From a checkpoint of a small transformer trained on Wikipedia: 22.3M parameters.
Each number is 200 + 20 x the weight over its row's rms, rounded and kept within 0 to 999. Layers, rows and columns count from 0. The size before them is the row's rms in percent of the matrix's.

# up: layer 4 MLP up, 1024x256, rms 0.148, rows 866-874, columns 0-255
# down: layer 4 MLP down (transposed), 1024x256, rms 0.0687, rows 866-874, columns 0-255
# gate: layer 4 MLP gate, 1024x256, rms 0.148, rows 867-875, columns 0-255
up866,098,217,175,179,203,201,173,212,225,178,202,179,199,215,187,169,224,199,180,206,183,204,218,201,235,198,177,177,216,191,232,193,186,203,234,207,213,189,237,202,207,230,174,213,210,171,191,180,220,202,208,211,222,185,206,211,196,247,181,198,212,203,205,185,194,193,190,160,229,225,197,189,220,208,178,198,189,180,209,169,200,223,187,232,188,203,228,204,188,218,199,220,194,184,214,196,213,210,192,198,180,207,182,211,206,167,174,180,213,176,184,163,179,192,192,206,186,198,192,210,167,208,196,170,194,178,232,244,228,181,189,207,146,173,221,203,230,251,163,213,195,229,187,212,213,181,224,214,196,197,204,210,182,214,167,194,214,178,193,176,184,163,222,191,205,233,204,224,215,193,229,227,152,181,206,186,246,175,194,230,217,222,234,189,196,191,200,222,190,210,189,211,181,163,165,190,223,211,185,206,211,212,206,221,199,187,181,195,179,210,225,241,190,199,149,181,192,217,166,157,218,194,222,199,167,214,177,189,212,194,185,192,218,229,202,174,194,219,204,189,175,218,193,177,194,175,207,206,245,214,205,216,215,224,207,159,209
down866,100,183,210,210,218,240,207,211,187,225,207,174,191,215,211,190,187,203,205,218,191,199,167,215,205,172,172,180,195,213,201,206,205,190,214,188,235,192,182,197,196,208,214,170,195,217,183,198,191,155,175,190,193,191,217,232,199,221,187,194,223,188,203,209,197,250,199,203,218,175,185,199,181,157,202,186,230,210,185,222,204,216,206,204,191,223,195,195,208,183,193,206,222,202,252,198,230,226,166,183,183,240,192,214,199,216,216,179,204,196,210,171,253,238,207,196,215,212,158,202,225,220,175,179,212,176,211,197,186,212,249,229,178,182,212,207,213,181,227,173,213,198,186,199,217,186,205,171,148,205,224,191,189,204,175,194,172,165,184,184,210,164,196,188,185,202,199,221,204,207,211,197,221,160,201,167,221,180,240,209,223,181,207,230,206,211,213,172,203,191,230,176,176,204,241,214,196,225,196,192,194,197,188,207,179,223,230,186,200,219,205,176,208,216,193,196,184,228,229,218,172,194,214,194,217,209,196,181,234,198,189,170,203,183,244,175,234,205,193,222,147,187,191,192,152,209,207,208,210,161,201,226,170,188,188,172,208
gate867,101,227,193,167,193,201,159,205,225,175,226,221,208,210,175,217,226,155,242,173,173,198,202,217,195,183,187,190,211,205,219,189,184,217,167,190,221,216,145,183,214,193,143,194,192,206,195,195,203,214,163,189,201,202,231,212,205,193,209,206,191,192,194,168,183,218,225,199,192,169,181,201,218,193,218,214,175,218,206,174,186,181,197,208,205,200,179,212,202,203,228,222,193,162,188,189,256,193,242,199,211,184,189,197,225,198,160,178,223,213,188,189,190,162,223,214,167,203,235,178,218,198,185,201,171,190,231,225,215,162,190,192,193,206,210,198,214,231,188,187,202,215,216,220,191,198,181,189,210,194,212,182,207,181,199,217,185,195,162,237,178,198,200,196,213,219,160,209,205,210,226,219,223,211,152,215,224,230,199,194,231,195,212,189,227,224,197,216,186,204,190,203,188,236,180,149,207,220,173,197,215,215,206,160,154,214,211,232,226,227,199,229,200,165,188,217,178,207,189,250,206,228,207,190,185,191,217,193,176,198,192,205,204,203,203,197,209,217,205,176,197,181,196,235,175,186,198,203,232,227,199,208,191,208,199,179,193
up867,102,164,207,197,180,221,198,188,187,227,242,232,214,244,220,215,220,181,230,189,215,224,200,172,229,168,223,192,180,205,221,210,179,181,171,137,166,204,120,225,186,206,187,241,183,196,203,190,201,220,189,214,192,197,204,226,260,175,177,204,206,186,223,165,172,207,210,194,209,189,213,204,221,234,209,231,148,182,186,197,201,184,217,207,179,187,200,184,225,194,193,213,194,176,202,182,238,196,207,200,198,167,199,199,180,191,177,206,203,218,196,165,194,208,197,196,220,176,204,207,206,196,198,196,205,175,196,200,200,185,220,221,196,194,177,176,204,185,155,170,222,188,227,217,216,194,219,203,190,177,186,187,179,180,199,203,217,166,189,187,202,191,202,217,206,192,210,226,167,215,230,205,208,200,169,203,216,204,196,189,233,181,186,221,227,197,215,215,183,205,200,205,189,178,160,174,227,217,179,186,196,181,247,205,222,206,198,196,201,210,180,200,232,196,217,204,153,214,228,245,207,198,206,181,189,205,213,200,202,164,214,216,208,198,209,184,201,180,214,173,185,215,192,219,183,230,216,191,234,218,218,204,215,207,211,188,169
down867,104,189,217,195,187,208,144,182,230,183,213,178,212,238,171,234,188,197,188,189,163,198,185,185,205,206,187,218,219,207,202,235,209,207,218,204,195,203,190,216,184,198,185,210,203,201,196,181,163,157,189,233,164,220,228,192,205,208,174,175,195,210,178,191,194,184,193,211,209,207,212,200,235,209,225,204,224,246,176,204,192,190,214,204,201,196,216,175,178,246,213,207,190,212,214,171,227,153,229,212,167,187,211,184,202,170,185,201,194,193,201,230,209,204,209,220,202,238,230,205,204,195,147,219,252,222,216,186,219,215,177,159,180,168,225,180,193,198,218,217,188,186,204,188,197,185,195,191,214,214,192,216,190,175,178,185,230,162,185,201,214,203,215,194,185,182,201,178,213,222,198,235,191,187,160,205,194,189,196,202,203,187,218,191,201,216,221,252,238,178,186,191,212,189,225,181,216,191,225,194,189,181,200,202,197,207,201,211,211,179,201,200,212,177,185,190,213,195,184,168,231,187,186,197,174,222,228,211,208,198,190,175,196,177,250,192,261,192,205,206,174,245,203,203,151,202,223,180,200,217,182,229,227,219,202,207,191
gate868,101,206,245,202,172,187,194,203,204,234,193,223,177,175,198,189,158,190,199,188,220,196,184,212,191,194,172,166,222,215,233,231,214,203,194,237,190,197,172,236,218,200,203,216,206,184,205,207,168,192,190,211,208,180,196,205,180,178,207,218,199,174,176,232,198,208,194,222,191,185,197,194,221,204,205,165,185,195,218,168,201,158,195,212,164,181,191,190,183,198,213,210,186,199,168,212,250,221,205,181,215,213,207,244,204,204,192,170,197,195,194,179,240,191,219,227,199,221,215,198,210,191,187,198,199,199,217,219,223,185,216,215,191,213,229,203,201,223,192,196,179,212,215,173,209,216,199,191,163,218,176,204,220,236,225,187,191,209,184,191,186,213,212,270,190,185,207,175,178,186,247,196,182,218,217,208,197,205,229,206,155,162,193,154,172,183,198,230,219,215,183,197,197,214,158,251,217,207,191,180,204,185,218,192,206,192,214,216,193,253,212,185,203,223,198,179,181,190,194,220,186,234,203,178,195,217,231,170,164,196,168,182,223,179,190,175,169,218,216,214,224,209,212,202,193,204,203,170,219,179,192,180,201,180,181,221,233
up868,102,206,194,226,193,191,171,210,195,208,208,215,191,221,200,180,203,191,209,209,206,216,206,198,191,198,196,216,220,197,177,218,201,214,200,208,180,169,203,177,185,199,197,175,212,239,206,202,177,214,210,180,211,203,244,174,141,231,176,226,213,218,200,200,192,204,176,209,187,211,193,207,223,183,184,177,198,191,157,189,181,219,236,201,216,161,187,182,204,236,196,192,177,216,177,226,195,205,228,193,194,213,176,200,174,189,228,199,168,179,200,184,199,210,179,240,209,179,202,201,168,141,202,191,180,219,214,215,177,211,201,204,217,187,217,244,207,199,208,216,194,201,163,189,212,178,189,174,212,196,160,212,211,189,234,168,183,228,221,212,204,172,191,208,227,218,198,177,229,205,162,195,198,177,203,186,199,204,188,190,215,208,222,223,210,202,194,206,202,198,159,194,207,187,238,203,213,179,222,193,235,191,202,229,202,194,201,233,201,232,180,168,202,164,225,260,199,205,226,199,184,181,212,201,168,174,204,190,217,227,234,244,180,175,204,138,216,178,230,218,187,231,204,224,201,181,200,187,178,203,210,176,189,209,223,243,188
down868,099,199,223,204,203,189,168,157,196,191,217,227,181,205,209,192,180,245,228,190,196,202,203,177,171,174,166,227,177,211,212,163,209,202,209,173,251,213,196,215,173,197,226,221,154,139,212,168,227,211,161,233,198,205,220,149,210,225,220,200,198,204,185,196,182,216,182,188,223,207,207,219,181,175,162,179,219,232,206,191,206,222,185,193,184,216,213,190,180,214,210,177,193,221,189,227,206,187,223,171,214,209,181,214,223,208,199,216,180,195,181,183,193,186,201,221,168,189,205,195,175,205,197,183,207,204,192,200,210,213,177,223,227,224,210,168,223,206,187,193,223,194,200,173,180,259,220,197,202,232,220,211,205,179,172,191,178,175,244,178,180,194,193,214,215,232,214,229,188,216,214,234,171,217,169,175,179,201,204,185,227,217,191,217,203,174,212,221,203,206,185,181,204,206,193,214,184,184,210,207,218,227,182,201,175,186,186,153,232,207,216,194,220,184,228,223,204,227,209,208,197,191,208,200,200,176,216,180,235,192,200,197,190,214,179,205,170,210,210,196,201,197,186,204,193,164,188,219,215,200,228,208,185,205,256,216,188
gate869,104,218,224,204,208,235,209,223,183,165,228,214,205,175,164,215,238,200,171,202,187,212,204,211,200,190,169,211,185,224,212,193,204,234,228,198,199,184,211,185,224,227,175,200,247,223,214,217,167,208,179,191,162,168,193,188,215,140,217,206,181,215,239,209,200,153,200,184,189,210,199,160,184,206,196,215,219,196,216,200,193,220,244,185,204,185,210,221,225,195,177,179,172,194,215,216,199,196,201,164,189,215,225,192,209,189,205,163,215,184,181,198,205,213,215,176,192,188,234,228,172,206,187,188,232,218,210,220,211,178,193,211,205,236,196,184,198,178,196,183,195,168,223,236,207,198,175,212,198,196,213,169,176,225,212,197,230,214,172,187,168,189,189,180,185,221,210,192,216,193,198,188,228,175,203,181,232,227,189,194,174,179,218,159,210,197,212,205,178,184,201,210,186,187,213,204,211,197,185,230,179,203,229,213,184,200,164,208,212,188,224,216,229,194,212,197,197,229,249,199,217,174,218,195,222,207,207,212,220,171,205,241,177,202,200,187,200,200,195,175,132,187,201,216,164,202,213,232,194,222,190,206,193,176,183,205,226
up869,100,222,207,216,187,200,213,208,198,178,217,237,234,199,208,189,212,213,192,229,207,188,188,214,150,202,197,160,164,205,209,189,214,190,198,226,180,205,241,189,219,180,188,205,218,226,169,197,203,182,181,182,222,179,155,231,212,191,217,177,181,209,223,183,201,173,201,185,218,210,191,197,214,217,211,269,169,211,223,186,196,242,192,216,216,213,233,184,193,166,169,206,183,241,210,226,176,185,237,191,209,198,200,206,217,184,191,205,197,194,195,157,155,213,197,207,198,223,183,215,177,211,234,189,189,187,213,178,169,202,176,193,195,179,198,202,188,198,185,218,213,219,165,210,186,215,227,217,195,200,176,214,216,195,181,178,201,200,185,221,187,217,211,206,208,218,178,230,223,206,165,181,215,207,204,211,194,183,165,223,199,218,183,204,172,175,181,204,194,193,165,176,211,196,218,186,210,216,181,193,219,188,217,173,215,224,188,239,220,171,186,215,187,192,206,216,215,187,247,214,198,188,219,172,225,203,199,204,206,173,184,164,204,168,198,244,184,185,196,213,200,153,212,223,214,190,181,235,177,221,235,186,187,213,238,188,233
down869,097,196,153,210,234,234,210,215,164,171,232,209,213,176,206,171,191,212,201,192,235,222,208,203,208,206,174,190,189,189,194,227,247,211,213,189,207,205,223,204,211,194,210,195,187,204,212,195,198,216,200,201,198,187,185,205,209,239,190,180,196,216,191,214,187,202,223,185,165,219,174,199,210,169,174,189,146,203,214,195,178,215,161,153,220,227,178,183,219,186,211,219,188,168,218,188,187,227,171,170,185,164,175,185,200,239,222,224,192,209,222,226,198,204,198,220,203,188,186,213,209,190,208,214,221,193,189,203,182,220,189,206,200,214,206,223,187,216,229,183,177,210,228,214,216,175,165,214,210,189,197,144,220,261,210,187,188,184,190,183,209,244,231,206,208,177,206,200,177,200,190,212,196,148,160,192,184,195,227,185,194,211,198,196,209,200,218,203,205,208,217,173,189,204,181,200,180,172,219,173,181,200,183,177,227,201,205,183,207,211,227,189,228,173,219,218,220,160,189,219,200,193,201,194,228,200,200,201,183,189,181,214,207,191,172,253,200,203,221,195,184,225,174,229,188,241,208,194,226,159,185,228,212,220,174,214,207
gate870,100,181,197,161,200,204,192,176,188,197,224,204,207,204,194,218,196,173,163,219,181,201,199,232,157,181,209,205,162,173,213,202,182,229,224,230,217,254,212,215,206,207,189,169,201,195,199,178,225,165,200,211,191,200,203,203,209,225,216,212,203,228,207,160,208,204,215,180,192,186,229,225,196,201,267,199,203,206,191,191,222,183,237,220,210,206,193,203,244,200,188,177,192,184,210,216,207,183,216,194,228,189,205,211,199,226,198,210,191,210,206,222,189,197,183,243,199,199,230,209,157,201,203,220,204,207,166,221,201,173,191,171,200,215,161,199,234,205,178,200,194,193,218,182,198,224,197,178,155,194,189,186,212,230,200,225,219,200,233,195,199,183,200,195,178,214,188,197,233,182,176,187,184,190,242,226,194,174,198,200,213,187,199,192,216,206,234,205,164,192,219,173,203,179,235,187,206,194,188,190,211,182,192,199,207,211,176,230,221,205,211,165,223,230,205,198,178,175,205,219,189,203,229,224,193,217,210,189,151,175,239,197,170,210,217,197,168,184,245,206,188,213,220,181,186,206,202,220,165,196,193,175,144,161,228,185,191
up870,095,197,206,184,194,184,197,211,207,176,208,202,181,188,233,160,204,204,249,171,213,211,187,207,163,210,183,227,234,191,168,211,186,176,178,189,202,162,206,194,256,199,175,218,213,238,203,230,214,247,197,221,175,185,218,207,184,232,174,204,228,205,176,200,205,215,172,182,229,223,163,195,186,203,233,175,206,182,213,204,183,227,185,217,211,165,188,230,234,199,185,178,186,202,219,183,242,178,173,226,222,201,192,202,196,192,186,200,181,163,195,219,179,205,194,194,180,182,176,183,184,185,216,202,238,202,188,185,227,183,260,228,202,190,204,212,205,160,222,226,216,200,214,187,190,201,190,199,228,211,191,203,200,208,200,212,193,226,165,220,225,216,164,195,202,175,231,177,190,215,200,194,200,163,209,215,180,206,224,160,206,208,204,175,170,188,166,164,212,184,198,166,157,207,197,210,214,213,199,192,212,224,207,224,196,176,234,189,210,185,171,206,194,217,194,212,222,210,184,204,200,193,193,204,213,191,195,198,201,211,167,186,201,218,215,214,240,194,184,207,183,192,184,216,189,203,153,216,210,185,190,223,226,230,228,208,225
down870,101,175,208,196,229,175,211,221,193,202,232,182,181,194,244,212,197,201,163,191,189,180,210,238,217,205,181,217,220,190,239,197,202,221,185,214,232,229,182,215,194,199,200,231,195,184,215,209,180,228,212,180,154,201,207,218,212,197,161,186,211,203,221,220,223,161,230,197,209,211,201,192,196,203,172,225,225,205,182,210,208,207,199,217,178,228,161,196,232,215,179,160,176,170,223,189,207,221,199,190,215,164,204,209,186,194,197,170,191,225,193,225,202,245,169,200,193,205,200,207,202,217,189,190,185,209,197,208,191,225,191,190,224,215,200,185,213,206,186,178,165,198,251,171,191,177,227,195,223,163,204,219,176,223,177,197,194,193,208,201,199,197,197,235,215,199,197,205,230,185,209,196,242,209,210,205,174,220,239,205,211,186,174,220,234,190,243,227,224,196,195,199,203,179,219,201,205,192,134,195,170,229,185,174,214,218,179,192,202,192,192,182,158,225,207,215,200,150,219,173,171,167,205,202,206,175,190,216,214,163,209,211,199,223,195,192,188,155,218,202,183,191,218,196,188,196,181,203,189,205,163,213,168,192,204,181,226
gate871,105,173,181,198,208,223,213,218,206,207,196,175,165,199,213,187,217,200,216,217,176,222,202,210,164,216,201,145,169,202,210,202,214,237,190,176,228,261,198,170,219,177,234,197,178,202,205,216,200,172,195,184,196,225,188,179,148,186,215,179,194,243,233,194,191,263,209,222,197,175,215,194,207,212,204,197,197,184,202,190,204,140,199,175,197,197,231,162,182,220,208,194,236,236,198,193,183,200,217,222,193,198,215,194,201,204,215,147,189,168,211,189,241,196,202,150,232,205,200,201,205,182,203,191,205,201,189,195,231,186,200,226,194,210,221,227,211,249,184,160,180,201,161,201,213,189,227,196,228,196,199,147,219,163,201,199,220,194,228,209,177,191,165,201,222,210,181,208,199,201,203,201,195,200,201,216,201,178,203,205,182,179,193,205,190,231,222,212,202,216,220,174,182,226,231,208,192,173,176,224,204,220,179,227,178,184,216,203,167,194,216,204,181,189,182,205,190,216,187,189,186,196,230,184,200,185,196,202,194,208,230,189,226,174,233,179,203,201,202,191,205,239,200,191,197,220,187,218,206,197,214,195,212,203,200,192,222
up871,098,199,214,216,152,203,203,207,150,224,199,207,193,172,198,199,206,183,199,213,156,203,219,152,221,180,205,219,183,171,213,214,175,201,203,193,175,198,224,205,216,199,179,170,211,191,216,197,203,230,196,222,207,142,207,223,169,169,206,184,233,201,219,168,189,164,226,208,195,219,188,220,214,179,214,226,196,171,189,220,203,207,205,235,188,169,180,212,224,184,204,236,215,187,202,204,181,223,218,158,217,186,235,202,191,231,192,191,198,219,186,169,209,180,212,204,216,222,216,174,205,183,219,229,226,193,234,194,208,197,182,175,171,224,192,182,242,178,191,217,222,204,188,170,204,235,213,202,192,189,186,213,178,208,177,200,208,208,177,217,191,206,203,177,199,242,188,210,183,191,220,166,178,169,177,207,196,231,176,199,175,184,198,247,224,196,222,220,170,188,206,199,186,184,203,182,196,218,169,199,185,216,193,196,152,236,221,226,208,190,237,200,217,214,212,217,165,202,171,217,233,228,205,194,175,232,212,205,210,205,210,204,197,190,173,180,211,198,209,216,188,193,197,197,191,178,251,206,170,187,227,225,186,210,214,186,188
down871,103,197,193,195,206,178,199,210,216,207,200,167,226,227,177,198,211,209,209,201,208,200,204,198,218,188,199,173,172,213,202,184,216,209,223,166,198,201,206,198,214,151,201,199,196,219,200,231,216,178,209,199,170,220,206,210,193,209,195,175,223,158,206,204,155,206,194,198,190,210,219,209,207,164,219,201,205,171,229,263,224,198,219,215,221,200,202,212,180,193,180,201,214,152,177,216,202,220,179,199,232,209,184,240,206,188,173,211,165,177,189,187,206,153,212,175,161,184,194,236,198,183,199,192,191,188,239,217,228,217,221,183,182,179,209,217,215,189,212,193,179,180,198,183,220,186,206,231,194,169,201,211,200,198,202,183,218,201,245,174,222,251,204,173,200,192,204,174,207,182,201,205,218,216,192,195,193,206,170,234,182,202,245,184,192,224,184,213,240,215,216,193,204,177,186,130,182,209,224,175,210,227,233,226,199,187,245,209,205,176,186,181,226,202,204,181,181,184,206,183,217,227,237,212,178,201,189,211,184,174,190,224,199,174,169,184,200,205,222,159,191,196,223,189,191,227,191,207,209,218,194,185,225,193,182,193,234
gate872,092,241,206,203,216,198,173,184,179,203,210,199,198,189,182,191,178,195,202,189,196,203,219,210,202,194,189,221,185,171,228,205,208,207,206,214,228,179,224,209,192,226,200,195,219,238,211,200,184,191,208,225,222,194,213,197,205,192,187,204,207,192,244,171,171,188,188,216,184,160,188,224,224,197,230,196,192,198,206,194,169,182,221,212,190,195,210,163,162,223,184,225,191,199,190,238,209,205,207,205,215,215,197,248,160,201,215,185,172,188,228,187,233,224,212,192,135,195,173,205,197,214,215,191,193,168,213,214,203,216,192,204,240,203,182,182,175,219,235,227,217,200,203,190,213,206,190,179,166,131,195,197,182,201,218,187,173,221,227,186,166,217,246,191,233,214,157,207,179,176,171,213,152,191,226,209,236,204,201,206,192,180,188,213,169,204,209,187,209,168,177,185,170,220,176,212,223,172,187,216,202,196,168,224,203,172,198,224,219,191,184,187,184,217,195,198,185,223,178,181,186,207,171,213,179,194,214,193,187,219,218,213,208,167,194,210,186,177,183,214,217,187,233,232,233,203,204,181,213,226,209,213,222,247,205,195,196
up872,091,202,194,163,182,209,215,231,183,162,231,193,212,210,208,197,221,178,195,186,131,207,207,178,193,199,220,236,190,178,158,215,237,199,232,186,190,218,210,212,194,186,183,176,180,235,199,198,190,224,201,183,195,216,174,204,211,196,227,203,189,185,229,172,223,224,199,165,194,201,185,194,180,198,204,188,181,208,231,214,238,167,213,238,174,194,215,192,202,175,214,227,197,192,205,197,208,184,224,193,205,176,182,228,194,183,166,199,204,202,203,188,197,220,210,191,198,174,215,182,186,213,200,182,202,237,225,236,208,197,208,193,199,186,211,224,211,184,217,212,202,208,217,186,185,174,189,163,243,233,186,196,217,237,193,209,216,197,177,189,210,223,165,208,217,187,213,198,210,192,217,212,196,182,202,199,184,191,190,193,203,219,188,204,196,210,219,202,195,176,187,191,189,200,202,231,157,186,208,143,188,200,213,198,210,160,200,206,234,215,176,192,195,174,222,195,246,219,199,177,188,191,208,211,167,184,210,200,184,172,215,163,190,208,215,189,191,234,194,254,193,216,207,163,222,232,175,246,242,196,204,187,262,197,176,208,187
down872,091,182,174,209,186,192,195,203,217,211,201,197,151,176,223,187,169,189,191,230,177,234,190,193,198,182,218,197,170,191,257,227,194,193,185,221,179,151,211,209,188,208,212,206,193,224,192,201,200,191,218,231,195,197,203,208,222,209,175,153,205,185,199,204,173,197,178,217,196,178,199,186,189,200,234,214,181,193,229,187,203,237,191,195,196,229,186,211,176,192,183,219,185,182,170,198,191,188,209,182,218,204,229,164,203,195,177,200,199,192,228,132,202,204,198,217,184,184,168,182,205,188,186,192,199,206,164,198,224,199,210,191,184,190,181,237,179,221,176,204,221,262,203,183,199,225,199,207,182,202,182,191,171,241,236,238,189,203,222,193,198,196,197,235,202,186,220,209,198,218,233,226,199,227,178,201,201,232,217,215,202,222,222,229,201,211,194,219,170,179,187,197,200,218,193,193,175,203,224,196,208,207,186,208,217,213,203,212,200,189,184,184,261,226,196,189,220,217,215,210,185,227,215,183,189,195,199,200,173,207,220,181,186,211,234,200,175,166,230,178,169,208,181,197,189,170,176,233,176,185,221,245,182,230,222,222,173
gate873,110,208,202,189,148,163,207,202,212,203,188,192,209,169,176,209,201,194,222,214,229,199,203,212,229,199,184,225,209,207,191,177,234,199,219,182,232,223,194,232,175,203,229,205,195,192,188,212,202,185,196,200,174,211,220,208,190,205,190,209,195,189,212,204,175,202,186,176,185,232,182,172,210,182,212,160,192,185,220,210,193,224,212,204,206,209,225,205,172,226,221,194,188,181,237,194,215,207,166,218,215,177,184,219,241,210,160,208,198,193,202,170,150,172,228,179,212,203,198,199,202,181,190,184,178,199,192,186,171,212,193,163,223,160,246,245,158,182,175,212,204,222,192,208,249,229,226,199,194,172,236,186,226,180,243,186,195,185,208,212,200,210,197,215,216,194,195,204,199,149,203,198,211,179,224,194,227,240,206,195,175,184,255,196,230,196,201,221,211,189,184,219,212,200,191,192,214,219,177,184,164,178,178,184,205,165,185,203,183,206,186,213,201,232,201,204,204,169,199,190,241,195,192,208,223,207,208,221,211,189,226,172,187,188,203,199,196,202,175,202,218,249,246,195,194,165,207,203,207,202,214,231,185,200,186,166,192
up873,104,218,211,228,195,192,205,210,200,197,199,209,181,200,203,185,199,178,197,216,224,162,217,214,182,206,163,193,209,180,206,190,220,199,170,194,241,218,208,216,191,195,243,181,201,179,179,188,176,223,207,184,176,198,221,203,210,225,226,210,198,208,195,195,236,161,182,214,192,238,201,217,216,211,199,187,220,184,199,200,191,219,189,194,184,183,203,204,185,181,189,203,213,196,218,224,204,191,190,202,212,206,195,259,235,188,218,203,166,162,171,223,175,201,209,198,201,195,197,202,220,191,196,184,215,180,200,179,201,187,193,167,222,216,186,199,190,172,186,199,207,194,157,171,225,208,185,187,215,190,205,209,173,219,232,231,210,145,231,171,199,214,250,189,191,219,177,177,164,196,224,163,219,205,219,197,220,222,200,237,194,223,208,185,210,182,200,183,189,184,173,265,206,196,173,201,210,191,214,174,199,203,201,242,207,214,188,194,172,222,182,197,221,208,225,209,233,199,209,186,252,191,242,156,171,223,188,193,174,196,214,192,200,204,153,152,213,177,224,188,158,198,205,200,193,220,191,194,238,181,208,233,194,219,205,200,187
down873,102,197,217,188,138,175,180,190,186,208,190,220,220,203,188,203,195,209,187,213,202,188,222,200,197,204,198,215,206,181,179,187,218,198,187,195,228,222,164,244,158,206,204,185,186,168,197,181,167,192,166,204,185,215,216,212,201,201,188,202,198,205,204,199,189,226,235,223,190,219,173,197,207,221,219,165,193,196,170,200,165,197,187,168,234,197,199,182,192,211,238,231,174,208,197,202,202,219,200,189,215,224,193,201,230,189,182,230,219,204,206,214,171,177,197,212,210,190,208,188,226,214,213,228,211,181,191,167,147,237,199,178,188,182,219,215,154,204,171,210,194,209,182,208,231,201,224,194,230,229,235,187,217,216,187,212,200,165,216,178,207,204,208,189,227,168,204,184,202,200,224,192,214,161,219,187,240,227,222,174,191,208,209,229,227,186,213,210,197,227,200,191,185,191,198,205,240,240,206,178,160,172,177,204,195,232,200,209,170,208,211,206,223,214,211,211,200,191,186,185,196,227,223,210,238,153,194,201,175,197,213,192,207,173,170,171,197,209,198,173,172,216,223,175,158,193,184,160,232,198,212,216,217,211,222,187,227
gate874,095,221,208,220,185,213,186,202,214,221,195,189,209,198,181,198,187,224,182,227,221,177,195,201,189,203,212,199,186,203,197,187,195,203,206,230,185,228,200,177,173,200,200,226,202,206,178,181,187,231,211,204,207,208,177,261,178,207,214,210,177,218,212,192,209,204,202,226,196,200,199,203,204,212,218,177,208,194,228,208,149,173,194,187,208,224,207,209,226,198,216,216,191,238,197,226,168,200,188,206,195,183,224,214,227,200,164,195,175,178,233,208,200,218,172,215,210,217,181,217,139,214,224,227,182,225,178,188,167,198,205,187,194,204,200,198,199,175,196,177,206,171,175,197,192,217,123,238,198,211,223,201,229,199,183,201,182,212,190,167,184,208,196,164,203,212,197,232,206,203,190,160,220,197,194,200,146,186,176,196,186,209,188,194,189,161,195,198,198,168,211,185,177,180,198,253,237,233,158,197,157,223,205,184,179,208,203,210,219,228,205,189,219,209,202,221,194,193,208,241,207,184,210,203,176,196,237,221,197,188,184,190,195,176,187,211,174,226,184,190,196,198,183,169,188,178,232,209,209,177,209,212,220,246,248,192,211
up874,095,201,225,203,165,200,204,182,191,207,200,202,190,204,161,237,192,203,171,163,233,205,184,217,196,247,160,237,179,170,199,151,212,228,224,183,191,191,218,184,204,202,181,216,197,227,206,206,220,189,174,176,168,237,169,163,197,199,163,211,243,188,197,200,180,201,216,203,192,189,162,204,193,190,189,190,229,185,207,210,191,209,235,196,206,201,240,193,218,203,201,190,187,188,229,180,195,213,208,162,216,206,204,213,213,176,206,218,198,168,230,218,186,203,227,214,216,201,162,174,182,236,183,214,222,190,183,211,216,194,191,216,198,161,214,226,161,180,204,215,192,221,186,172,193,193,193,217,202,198,234,199,194,217,205,201,227,224,178,194,229,179,186,235,167,172,184,223,221,202,222,199,232,168,191,208,190,224,237,216,227,220,185,191,185,218,206,188,219,215,239,208,155,192,194,195,193,188,206,215,218,154,213,168,172,199,208,178,190,195,206,199,198,196,200,161,191,219,225,233,213,213,203,159,212,222,202,207,217,206,215,187,177,203,218,177,227,207,205,191,219,234,198,201,184,199,188,175,181,234,222,226,196,219,186,225,203
down874,094,185,249,169,177,221,202,207,190,205,194,215,198,221,212,214,210,181,179,254,219,208,193,204,167,239,208,204,215,170,198,157,174,224,183,226,193,238,194,197,209,193,201,173,189,205,229,194,184,205,205,203,180,185,206,188,193,202,210,207,207,166,206,201,193,171,202,181,229,196,205,188,199,211,204,217,190,185,208,154,189,222,144,186,260,162,201,200,242,216,214,175,214,235,233,193,216,215,177,206,193,212,176,224,212,208,227,197,177,225,215,228,199,207,188,207,215,231,174,191,180,183,209,196,182,213,167,205,219,190,216,218,220,204,222,229,187,191,178,169,195,170,214,221,195,198,203,191,157,201,186,236,186,193,228,168,188,206,221,182,175,167,189,167,200,190,193,216,171,233,216,209,221,154,224,200,189,158,198,182,180,241,214,202,199,188,201,178,216,169,210,224,210,239,203,199,225,205,187,211,201,171,221,197,228,215,208,179,194,180,206,201,192,199,190,177,205,203,210,216,210,200,244,207,189,214,235,172,197,216,198,206,235,195,182,191,178,228,193,183,201,179,184,203,200,206,172,220,199,165,207,177,197,217,180,165,219
gate875,095,179,187,190,203,190,166,185,233,190,223,162,213,208,210,189,231,248,192,217,210,203,201,185,234,192,221,213,209,192,148,207,239,192,187,170,200,158,187,195,192,203,246,184,219,217,170,194,209,204,205,206,175,176,234,215,211,229,183,218,161,228,204,181,232,243,220,184,192,189,214,197,199,184,204,168,208,185,205,186,200,151,215,221,196,226,164,185,153,208,177,207,195,252,184,205,181,220,165,176,167,208,172,184,199,219,213,190,196,192,203,220,211,200,169,167,223,216,190,194,208,206,168,216,197,200,235,217,221,194,208,214,193,186,211,194,192,213,184,218,197,191,180,181,199,233,198,205,194,168,209,228,178,193,196,199,221,195,255,218,242,138,201,229,202,226,226,195,196,196,190,202,169,227,212,197,183,187,195,199,207,200,203,183,182,218,204,214,221,211,198,198,200,202,185,222,198,181,210,178,202,179,218,214,174,190,212,188,215,221,198,185,202,196,196,198,195,211,188,198,183,229,188,189,244,202,213,196,247,229,184,187,186,190,200,225,189,208,166,206,195,216,241,209,183,197,164,213,163,195,199,216,202,225,186,176,210